config.yaml
n_head: 2
norm: "rmsnorm"
norm_place: "pre"
norm_eps: 1e-06
rope_fraction: 1.0
parallel_block: false
init_std_qkv: 0.0972
beta1: 0.9
grad_clip: 1.0
schedule: "cos"
seq_len: 256
Each number is 128 + 32 x the weight over its row's rms, rounded and kept within 0 to 255. Layers, rows and columns count from 0. Numbers have three digits each. The size before them is the row's rms in percent of the matrix's.

# layer 7 MLP down, 64x192, rms 0.189, rows 0-63, columns 48-95
110:138132138119126126157117138112162156137062145153100061147176193122108129113097132181122133145114136063112095164101167141051162117101184157123150
097:137118122129176155149160097192123143125157156180147106097104098124202133107138155131157153096091152180158109104109160152102055113122142136114067
105:182140123126099172122147098122095162138064107089173130131162072126141096111174140111154089127187139123107124202115148081130112128104124116139152
088:099112134070135111073141121097105143075148208094140136101102174174067171111108112163137120154164145125093152124116131098107118084115127059178105
096:065145133174171116126121030087098168130125104146180079202116150138096119114192113091105174171102122117124130063065093122100152130076120107179122
100:090139106129102159090142150113159139123160138102149122177163107116146162060129154177124116125113132086131125085118102177170169033148166131106152
099:157185104165140157154110152122188183127144163153154129132139181087127066135140094131130090137103122104101121113089060152170095099094172101113084
091:151111173087186100171145125184096196119174092131121102130117103133054135076151136163058076096084085139089145110127114062134163116160210106112163
104:147165119110119163081164202114116117114111150150163128114168140069131132105127128169150111103193152081125121132128127100141114093107139140086097
096:134090124173096094132080122174101160197127102147125128099113084125182158088129152097103092130092114088103034139104097131122102083118126082138156
090:109129083119137113126049150144125160116151149151137098089152136109107136114091146086160103100102163166120132120130190145139166104117086099144193
092:140135105106119106132082103114069118100171107122155162149134131140113179137140134092096137112125195111103139150144094109117152163159140149161125
108:113130135154139108113098126089068161127123110046140156147102079109161136173122153120108169155110184107089105135140105171198177139147155127107114
090:197106158120143083138140163126113088103180133153126140137121110137132107096135140087131169108131167183165161104117111103158134083169108113127124
097:098144128074158145124132097176125147117161129156139104062094095139138159100091139069095121102189133134116084116179118117114072134187110123123167
097:064154188130163104135101137178168135089134141098107147107084119141129136141117141114170216197164104168104101125103145099106064065166140155107135
099:175127157203088116057121141131142086101113111158169193097121121092156124097137119173139168140131170103113141066141113136132174101129132116125124
105:157137138159100154113113142097104177159131139147110158101105121162147157109157176130173168092179093104117134150158117140112124110130142145162135
093:163128247129152114077166135144161128094112131159096110160070151128063161172121163099135075140135130202125142081129139110165105156149129161105111
093:113152160126072147132128114210154136088132120073138157145150124117179136150165148147145157144114154157166161086138132159173168108166148182075114
093:085141130145124095106086122141177099135105055175085062170158062129063088149164161153121077119147122160124112129086105133100135141159118137148087
103:135090115113142095160075117115110143151203139109172071135095124150129171110188060142125133111158159144098162119209075139154114152086126095073100
095:128138107155111161180116064135136168064076076138131106117170130157162075110087169141068103166118158198102134112119182071117139148123143146089120
103:166059140105089122146126103168115179121109074153138093145172132180100174117102159127185111092081079088139104062176110196115157176157145073151136
099:196150043083140105088132200127101153146130169127111122131129071128154097129082109119152169091095146108097077181122137137145144159119101171152202
105:085105090125168128098143133141096120090119116085099103113123086145117098084103128089149146150104189132150134082137140089186091134131191080114137
092:130108176188117136123079094123100118106076088084152137189129144136099125184140099155106179101119117105105175117109117150055175088098113146132096
145:159060159131155107155107154106123072164095109160179065126125115178102109107157159173141130111083104061162100123149125157138175097066132103096088
099:103121082117151163144118081113129073069214169121126094146113136179118134142134071065171105115107152139120104161107158103095108132072123153126090
099:155142141188111085139136127167129100199127098154072089065170070131134101139166107146103178105160101123154156132154112140119143120124132167089126
099:122122125101143118178139150158130167153077128079152136140099135090124119132128178111099171179086135099171114162119048132103123088166112164065112
095:151159090136133131165144123135123098116116076167151088082102138078120089130084138151176101073124088136075193081082145110106102158150133168076138
095:171129093156124153122108107108109182179170133206163119125166112137079200117062155133142118096100179136129114137113103171161140108147087140121164
098:111173129137120073168070085184193111163118115160152107101122143134122093141131129150167119085114204111103105130147086131036087145106156107078113
099:192185146152100098112159063079202158153132131098132169124091084171130121170126114140085146153120139101093092114126115129123163132182105133121081
152:114176119198147121195137108117095107101117141156164124126040092088155174151162077090147074123163149154056134131145125073134086135128075163173149
099:136157176151086134150151119149143154137157106181076163151146178132144090141123142129100105109093157132085121130041090116182123102080175116126065
094:072127143107162128179115025117111163117097148123149119165052172129124146116135130115146112164110153179124148168131140122162130119072157102101157
103:170113137048183126098125117077113071123095073166148123097131098119083153058145125135104140152158125054217127151125115109119165108177107171118082
109:154132065111159068190126173088112091082143166123111160162141142166124116089188105064136122071122091104113103187160156168151100163152113115106128
104:113095089057149117104017101115091119089188135122116131158174087140079108121091121139143146128100130214140087170096125136120113113174099119122105
095:109157140147156109085076153136215143109118099142193094197117083146121095065179161151134115109106144154140105139098092111138160142138174169133186
088:066156106173103131145151131100109104087142140139180106159164128121154147121112151158188089154086134139166127124073150079127074117071085157121137
097:197154130139189101138082135092117133073122102179080156137132140102138165143079136087184117149108101147150067134108122122057130143124107101117125
091:160129110182129102100120110137085167135143116109167114151111110056093166135084113124139115106114091088139124136116083074120123079093055152134114
101:162131163107148106106171134132130128137109141145167148114153159139198078046058192177112142142160123127186134189184103138060117153140056093116118
095:146144108165089119168096098088136134160090111092112177162116178110118153126195093138066133178093156168161107139097075128115141119109147141102071
094:093115131064100171125096112099089114109154135151107131132135182113180101162103099130159157106129161115106086150117160093126110101120109119131081
099:126038183098147171094194112098085127129085077160161088120151091130117114119150135134130092122149119144102094129145132133116128161127204101162171
092:093121133133129061123137151153153136097132114148073141119133114157113215148117108143126136125151098117139168127134172196089128117085150147153127
106:105135151143148200092122062114147133141091199128170132140175138046146119193159163116061143147171116112101186107151081125174080127103132108184153
107:037152101095063142113115082120135095108122123083111141101101140092145132107112087172122089093160106095145172060168130111104151129051096102060104
097:124065139133076065178162127149093145145147153126157114155084176170181119119117147133162056107154106157107094123167129104155140177147128074120157
096:115108227091148103154092082173162118111132099150116160077157123037106158122112086185158122138114139111076108148132119118124095159156083079120129
095:107123119143117151108105143101173111064182077077110128127151149174145158118152085114133146173125079110143138070144127084162126154156101177105122
097:148120102174141138125130169131105120119122156165107002065107098161169178092156196065179127104109108138115162118162118143146143116145100112132187
102:097147137084104132118081151138117071151134129131170111142122088128120097092115134150181100124155201152109112134113190106115120060072099137116107
128:139130141134047194117115153114108066133130117155184149105129129157164117122158086142137078087147091119119144150073151053120147087076168119162113
088:104158075128147119147118071142152199043085064120149148078148140099122152163094153118196121145132158134093177110121163118144162118152078081089135
089:139150122098150172089121142125115129100090080163130103176219132138077148071120121135165166117135163128136116131121146145154135144116114121166174
097:138112101089156203134110139088104099173112183061166154142138111114076184178084181160093115128143141144171202138116124123151130089186119068089118
088:166114119071122148156153133147085122112159174102065124064106153111128129111122104153137146185155151148118116143064148164091133116099137069108155
099:117150119102167160123141129133097154110129159072113091124127173142156097126133089119152150110200168145125176130111094153075082196145093185076132
091:137128074123155108168136155186094105119111122101131140122164162122120123197099128132189116210105107145154121146134177159139072159159064119165093